config = dict(
    activation='gelu',
    parallel_block=False,
    lr=0.00623,
    lr_mult_o=0.871,
    lr_head=0.007,
    final_lr_fraction=0.0,
)
Each number is 500 + 40 x the weight over its row's rms, rounded and kept within 0 to 999. Layers, rows and columns count from 0. Numbers have three digits each. The size before them is the row's rms in percent of the matrix's.

# down: layer 2 MLP down (transposed), 640x160, rms 0.131, rows 88-125, columns 0-79
# up: layer 2 MLP up, 640x160, rms 0.136, rows 89-126, columns 0-79
down88 102:524486520478502490495457468516559440473563541496527473581461473537497511519531482465544464526471428588472443478488503524475510486539438472465418484427497589452497478502563466515445519507411544561509494532468469559466458551477489514505509488
up89 106:532438486483564507508441486572425445475574475422488493521585521446546480496512452485487491516503581527503504478485464552454516536487497570540542498479558510517515559506445475550521503498564555473449532504521511499453480501539533463543465507
down89 113:465476595418497534526454495489507535476474447461560466564529491529503386505434471520440541492477501549540554487526529469555501482461444511576486531514530521474462435487521447478502409487472544519514470511534496510421463480483462484500517484
up90 098:562469480554504462433503579591526565475499458449527466527467496534501521514519497497512511478544499473513520565471561498472529429491456542525513560491475517547438487516525539421529508511512551492428521502465441449473411541543536499491476545
down90 105:434483514535459473513530443498489456478533567493447519520476443514573583558540502504518512600557438481625495483490495523503515379530443510417524504475471487498549533453463550463523498538525541526479508536530526487559541487506445491527539458
up91 098:514471476486499475567470573504524497541533493487466535475460487471533486469520454485515481566425521498511552447533542578512478495581459535348508459543500517502510475484488491514534438530456543525500537489525511559501568547469444428370439595
down91 103:494505478461482462433458540544487508531549535488498502524535534559490473494491518530456526544525520596491471524532507480496508546498488608487478567507488457504575461459492517547484546506514438468525522520464599534516544491573510522454514450
up92 093:575495476517488489495482523612490480483546513519518475510549472431459500507524428534538513480457478474470517437446493545515544610482519468504469523471503524444542522458518471545529596551549529511459491539556442369419529532523461541504521481
down92 094:492485483461440461516494480511497439518455492478548518523531454529527452439495547428478411546438464503529487556467536414543491483556474569516480496474524498526443504549453534553493459508509471501560497587452508497468442516448530520534520516
up93 105:482559523561452484542465544527495494540529510536542474523484486472497507440530495504511477404500586513499609505517444436544516467545564483479504443447498531520472521515454501512557368491468530599449458524463495451448578523535470449519519505
down93 104:518471433539517526493468580540516466496423527548490478526516544509525422477529445645546507466537480516483473424425495521478485544543447509481528486424470407449454453574561441480486464479478537521483538520541528520538499505473402519467503526
up94 102:460448459546545549467486475517553493506486468527555552500452520497447587554439463478454519529473461522519570469502484428516563510414510571485579475472510512506530527531516541472525463487463485481404520487542487482520483528473496526501520509
down94 101:484512551510479523512467515519506484535564478470472489501495509555475494489495494485434491570520543456568515474484492489534472406495539413548496434520461459514485539571476475513555512509476504457532455527447575514510434481546540520511483455
up95 096:573437490481445474457557508475469508437553556500451537475462520488467471488528531524517505543485417511478587515551492528524526505496511526477520510559474516571469537499469515492534449518494498467508509547574488504515520474478490451472579573
down95 104:530561464453476649543501486451559521505429507497452486540529500516502468625516430502514505484571550442518487520436585477533495516489494489564532467522537528446495511552490419497503482544575458493553504528412469513449521498508476501481481483
up96 110:530477489570409470435500477527543475586522521539531522512563483490469493452394447494445484514500527527494459534477434483510514555483581424524503490506533477476468510440527504485550516471498483512439521514531527480492517463607457486499580509
down96 102:456505515426508467504525478512492475484385531491519453497496483471527526580501543562459441496541531476534487461572492476477466497511552488504467495416465534566471570498469505450507492505516439425418480550488521511481558556494529484594498456
up97 090:469507445473471541518476448510583500501526536480536530520541514459517427529489576494451455498476522471466510407504570462532515535473561480544506491520541479495498559476519463486504552652513558423512482525479520469476489514482350513489505489
down97 091:501455520520510495437556563486501518484513480464482434514591576407534503473461457569502531512550501531544489568579534522536433507500540433524556526478495458498465482489496531428538523473488469566523482517491436505555449476493529500471495507
up98 098:475510585503446545482530508444518460499514515537471440527521560471489485486546528562524470504476517447548466520425499486499532511503545501491487462550540525567473412493448536545546488527472499507462488504473492533464569479469506568531467515
down98 102:498527459476508491448487464505517481537472544482532574464440480516470498527469485528476536508498490550546421525505549480449515500539501396442536468483481515458518544500519442550467532528533485468402442569483547500550457472500565499500569459
up99 101:604508555503476458505475437467486480475493526496463522509418466458531513553525532454451493535434505453550527463490484470513563501440481411428454533503475438515490523509477493484554454450461504533485532516530428522505505473486517535504443477
down99 102:468555542542502475513499449561482535404522469546582511508456534535495498460475503496504501511489529538477487557524500485387567530525504502531460467475548530499462518441510467534477451517469510499483439477506510499552501501482476488491473482
up100 091:499465525542543555594532506446551458491476519518483575495457473519516458514521502550551486383525497410494508569606516489469514481454437503472553577457418426492489487496478542461564538519438520536521513511544448466521536466546498521466479495
down100 099:473529463549433497418458479589407500509523428518497429515517505509504521424503456478457475574507518467490481408501475516485523431499508492557448469545552526561561485477479487518498457435571515495496503510493539462489441546469520442559565534
up101 104:519465527480523512462470548533508454429507506503438473546510481503529445532471513505493535531508505469536520523452509549571478460484541485504497477409454490430509431477506484496553535553550502472409494508430420512482535487509496457461514531
down101 105:563493463541554489511477498553465522496487514529482556500551507500506535489507494508550524574504420538416507515497522525493505478490478485421491516556489450485511430432554390417458477473446598561542483468504512491473552490523509577472528489
up102 100:523464512500493480534512511470451494488465518480459525478500446482485534477548511478511450489492489469486475505517500427449509565499509487465485414552545535446517570506553546461569539478506392506475464538527562471506586451541452484552477455
down102 093:484551522527534534510501502502481442531550476519529473493507565515519525527514493463531568541481491529522556487378539451544553527509408452535452568455515495488451469499495452452479500448485516566492478559525496562527461493515480511443457515
up103 100:519499506459563510466431506520525496502466518440525482535444503512495505548528537534512527491499502467507523406397488492516414521477480484480465545505501476539424487489498551489506575544446494522480523495465576445519498405488406431510483490
down103 107:435396574461496452496497468498458498450476521495507473456477549513524460479518460505535530511556461442486520487583501500565406523510578536491491513522549549542528466549480520514487494595496529484543532456455526517572513521516456548544506463
up104 092:498514499514471525525562496496510489517472526518445529563478497436480478596510495469451499539534511469510622475570489409462510499460485483435479495450510459538514530492456535500501504519573490444512495520548493486485532481425521550477451477
down104 099:487475452470538504557544443531485473497521518451465448477548441481526422442476490499510415522486464527514533457533482562531508561548490555555474496544535492520585483518495542502493440505503509507409517411497480528492494507559505430499481615
up105 101:548530523504553491469435499468524422541516488503470495495557483503490517460542536514537509442456411525449513434518430491464463478547483519483433474499510489418484515514377488484542429450535482486503420502528482518543502582520454606576506510
down105 108:611530478506487517534424449482479587528499570515481529472498546493533471456525515522477457488535468425554488518514471554492477447517558516504534489567510529495563534490452495554501499484583515487463528488510501562566501455454493464460526454
up106 095:524478454521518506522550479437517450487440486581512423572479483442537475505520426480501509476484529430466494435571515513571461477528444532524484510521487445547451496482464501448440525409499503443510521500536514498476535483501441508519662534
down106 091:480497481565488493524478566565566501490539469520471431434487538482507500516428527542490508534439519538516497503462471498503525503453547459494509546478499519465512547528527436507549411530457488566452429474533509466481557410514523514500465461
up107 104:470489447569522449456488510473435505440504459531561509507484496464417523515438607542450515485516521475477442470538504532460563473445435475544552450518495520568464386483480504420457593508507451491452487515473493480501480477513503458535571532
down107 097:462424502514516437513459431599480498492488525510561472457478486446495466471599494515463486526450514537569446480482448519556492445467547490487541477534464475499497478466432509508545572503460500483536493501507506496496506539457425553492453474
up108 102:435518447547520531465465471555482399470505461461520543553498463529547523554527479480466459489498504495451497489485458553474528476430476492510439521547605485469509510495542498498493509530491559503430462521530498521442513513492529506543533574
down108 107:516509492561503466491431445482463499469490530475449548493520483465496475555544476474383474417484525492501462505496495472537531447555436552417553432498528501471553521533458458435501456470437437498578491487525524568476586458506544480468510481
up109 108:537427504502481488496414480522506540497537524489476574474412519501448538484522505484481485542409553513490571451458615506504517484512553446491445502546522510496463495516470496506485456432514443502462540564503485385524476515534504539575519480
down109 104:535505521501569496555497533470485615505456527540482494468454518493532445509528457456557465523480478461554466469481540458506449532468473513458422458581424458489560494564481373459501554488537524562539537468467456487470526508495479516471517537
up110 112:412442469520514490424592447515549403470451498611539475494550536483508500459487483489439440488470422501509450487519496504524532493434500450492493510495482467526493449537498477514438507445530504499470500524553505539495547546514503486528545556
down110 097:527517446499492453460536528507443515547551563455513455515471449496560526478475528467423418440529517508469487579590483564522463478529555498453414502494462488489549488476540541419504550536400458457464494523494492454523560567550489499448491454
up111 094:434448512509528500480560540536552491475586468520460527492482507513488495494463491466531557530519513509503553504493504467453547552542466510525461463520517524474410477435476499493457535398543409547490502466587514519491481539495509478561480460
down111 096:477498536454495467508521492519508478505463470470516575484539480508453499535543537555541580502544563445512525540487538550512489549507414503558541498420446454482481493569520516516523550499476546432538533503462503520543517521478554507462435505
up112 106:464489551476545542516491543485473460507556505561533482483488532427511477400499512528551469497484470455541462512527427471529467526422460524520483509485551500416578497488489588456542540486510482502501490435558543484485525517526559534471495489
down112 112:573509420517464506500570546592482503514554460501610497475442545458510495539418534568462517547479511477497502501459438519470515524470505466458531515555463490447477532465541492506466503561555518479506542535558457446445506544507535494491538556
up113 090:510597472527552457515487501540497472473540518437502555491504516447523477500465517449563473480467509465488391515544515495513480531475507495542482426535525564455462514514491547476542469482479490509482523528450507544455542544543548466506452476
down113 089:564484550543429486495522539492487475503503487452523468586443466489501603489471491471489569453457581479389589517493544496525459453532549535454509488517420487508521523429410519511511447514493516547526565497509456429451530527491487504474500457
up114 093:470443539466525542514506467515455471515492487568495517462493472511572457565528484538513495503454494523484515503528526468501448469524493474501536499538536516494489550512504496513476389586496560530472468492501429448463571447555450532528576459
down114 096:515468504544510516548570530548529562472514486470503438497462554525584491516434515486445507414522495515493450448481497487497440454552602487464508549505437532543500486530526525558445418480499478470522465501479501436495500479447491484547520459
up115 094:448480547500511607443486487549483456472511572567444470523541477447550446518561535463465536501485556560407471469477568498493505520442508480450499468553470476525512481518499554536465512492515493523528543519413434500544479447541463453481460508
down115 097:491516521464468525544502440475470548493483596528500526376562455596466529546585508482490480445535486542451500492468475474459447497451538429538465418513478503449496454545543433507472476515547483454512546510456517530513484477471527480440457551
up116 100:616526495499521519523504549445565497542487493539565411493438545477451493483456460442494510499508549501516540387510459493476472513525538550535522486482503476452482446514494517461497410469512437546511433453497525488575521467450542463532480561
down116 112:463450478491466445535438565494528554495526485490464477490504487528529449481556480444512575521547482528469498532520514526480559551536480476577441576487550526456537494479449438479465530548459489558494519589457545528498444542524436552539513490
up117 095:505501511470455491502526553447459502465398420537484492407482470425444457462457497515490491470554465499505518545498475472486477546494476481499520469537491487497468526523491543539604544499482472519488519488437504499493471593462526489552501481
down117 102:527496507548554544507486519548421494420564539545476487527529453570493519522494495568542482539514424489499505527482462527443497421455527529428541475542520492495404501496517537446531468524531515471498511451511468465517518530446546531489468506
up118 101:511458539484469525490571507484509559540572441538498487457433511477530518456533536466553505500488485518572484478474516534431487475536463456497464534484525537445481474496429456505524460473496592467542490426456492568436460519512485539561518503
down118 101:459557630531525442451536424417498516447515502537467467496505499483496567478474506432448510443524517481465524477559519482531520545527579574452498423474437520516545483524536475510408498548455429542525437509514489443533522471473485551456449512
up119 097:468484474545462522487408487495530503470492454473491498448445523439525535439542485503540499463564539534558519469540486553488529478546492534448506472571469478557466495462562497542489473446457549466432491486597469502466486572544531535470552537
down119 096:418510501500522508492515496425540491509553554503547494427496446503426553470520503519448554531502415523482479482435526480498466427460511492560502464519460491446527499479565501501533567537467444502543515527423576537468451445489519532530518483
up120 100:522400475491488459507548431501524423488511549446462504515487510436519533538452452492484412548433421436549493556426518532519486523505494533465444470455565448474507451548518511562521469488527489512527581449479465490536539486557469499530489554
down120 085:569484530567525499448480398533463512565489472502549487515543480565488491472569561476533542488524442598417473421536560438425537486518430442494452494490450498545492505488537462491454479552401590542522459472454455459481558520522503527480488513
up121 101:573483446523458580531533499504510513442532466520470391532598457500501515546473484513488461539491501498459511484445451486498541532497605616505463464516480474498508474454448561502514481583492446541547566459533421502453536541457491468517527461
down121 092:514573535531532472495531529483580462498493560466512554421495546476511530509533506450499535482512562509537520530443430492511450424519506453570547449518531468466501537550577463512532522432480498503549488525439554533541505493571480459530508550
up122 106:527482534452476496526511522542534577524483536469613488528482568454476492499493508514493505561502459453486456518491478517535411600434484438543473489522480445531548479444543495500519546443496430547464626526484497431520537450540457520574500483
down122 107:473565468413548463532539461546524507476495493537510461507509510491492505527496442537547564520480525550534601528543468532529585524471525504467553450547473534532500479505512559556489496542492388515596500536498470460487467422523496431486507516
up123 108:461498447452433446421499550421528449492485538521479466542501524463411566507521462527526520510479525513388527441420521507459520469567580484509459453532492473508461476499459506497516441588498520486459507505506528451516534545595445489510545509
down123 097:540548528488579523514519491496533614490534536603459479527483488485497496446481455463444410561460495457544467528516527460532418490489428494506526487482474519441491456461534454515468500469550499556436470552547515516422405438501446551537491479
up124 107:518479547437495499529508460534504442459481464542442475501514422545413528552454489481462428542490515555414483481463447498454487491464521559534522505545462533492521534480484490505520534518501483553569474481505462441468458503560486491511507581
down124 106:549449494499537561504475494501485424513526500457473520510548480417491520509504475468499537484473486563520556464439556525506581466548423561448540523430449539494472530426498448547515483470481520563541466515497443532538434482493503530527496464
up125 090:548487457462473456501525470486455501561508490520526514465532510440461563429422530501508560476461503539513529506583560452492491487489484461473504475548488525532456572561499484541450498521477520475487560604519546556444400499457497552560508495
down125 090:548477502537539517459488536500570479486442551503415514513568489444540488531490519547421481435511526444398544509527384478452450487462453442472448514519478471551554475474554541507471507517494508510527469507501396406509536507523485482447527540
up126 113:528503432480570479463469455513494500407562504493561493529462471467505497490532567468510458492464544546557478470468485467470529469498549497479515461470525501533522467454471544542533486470503602449504453458594489515549474454564519502476529482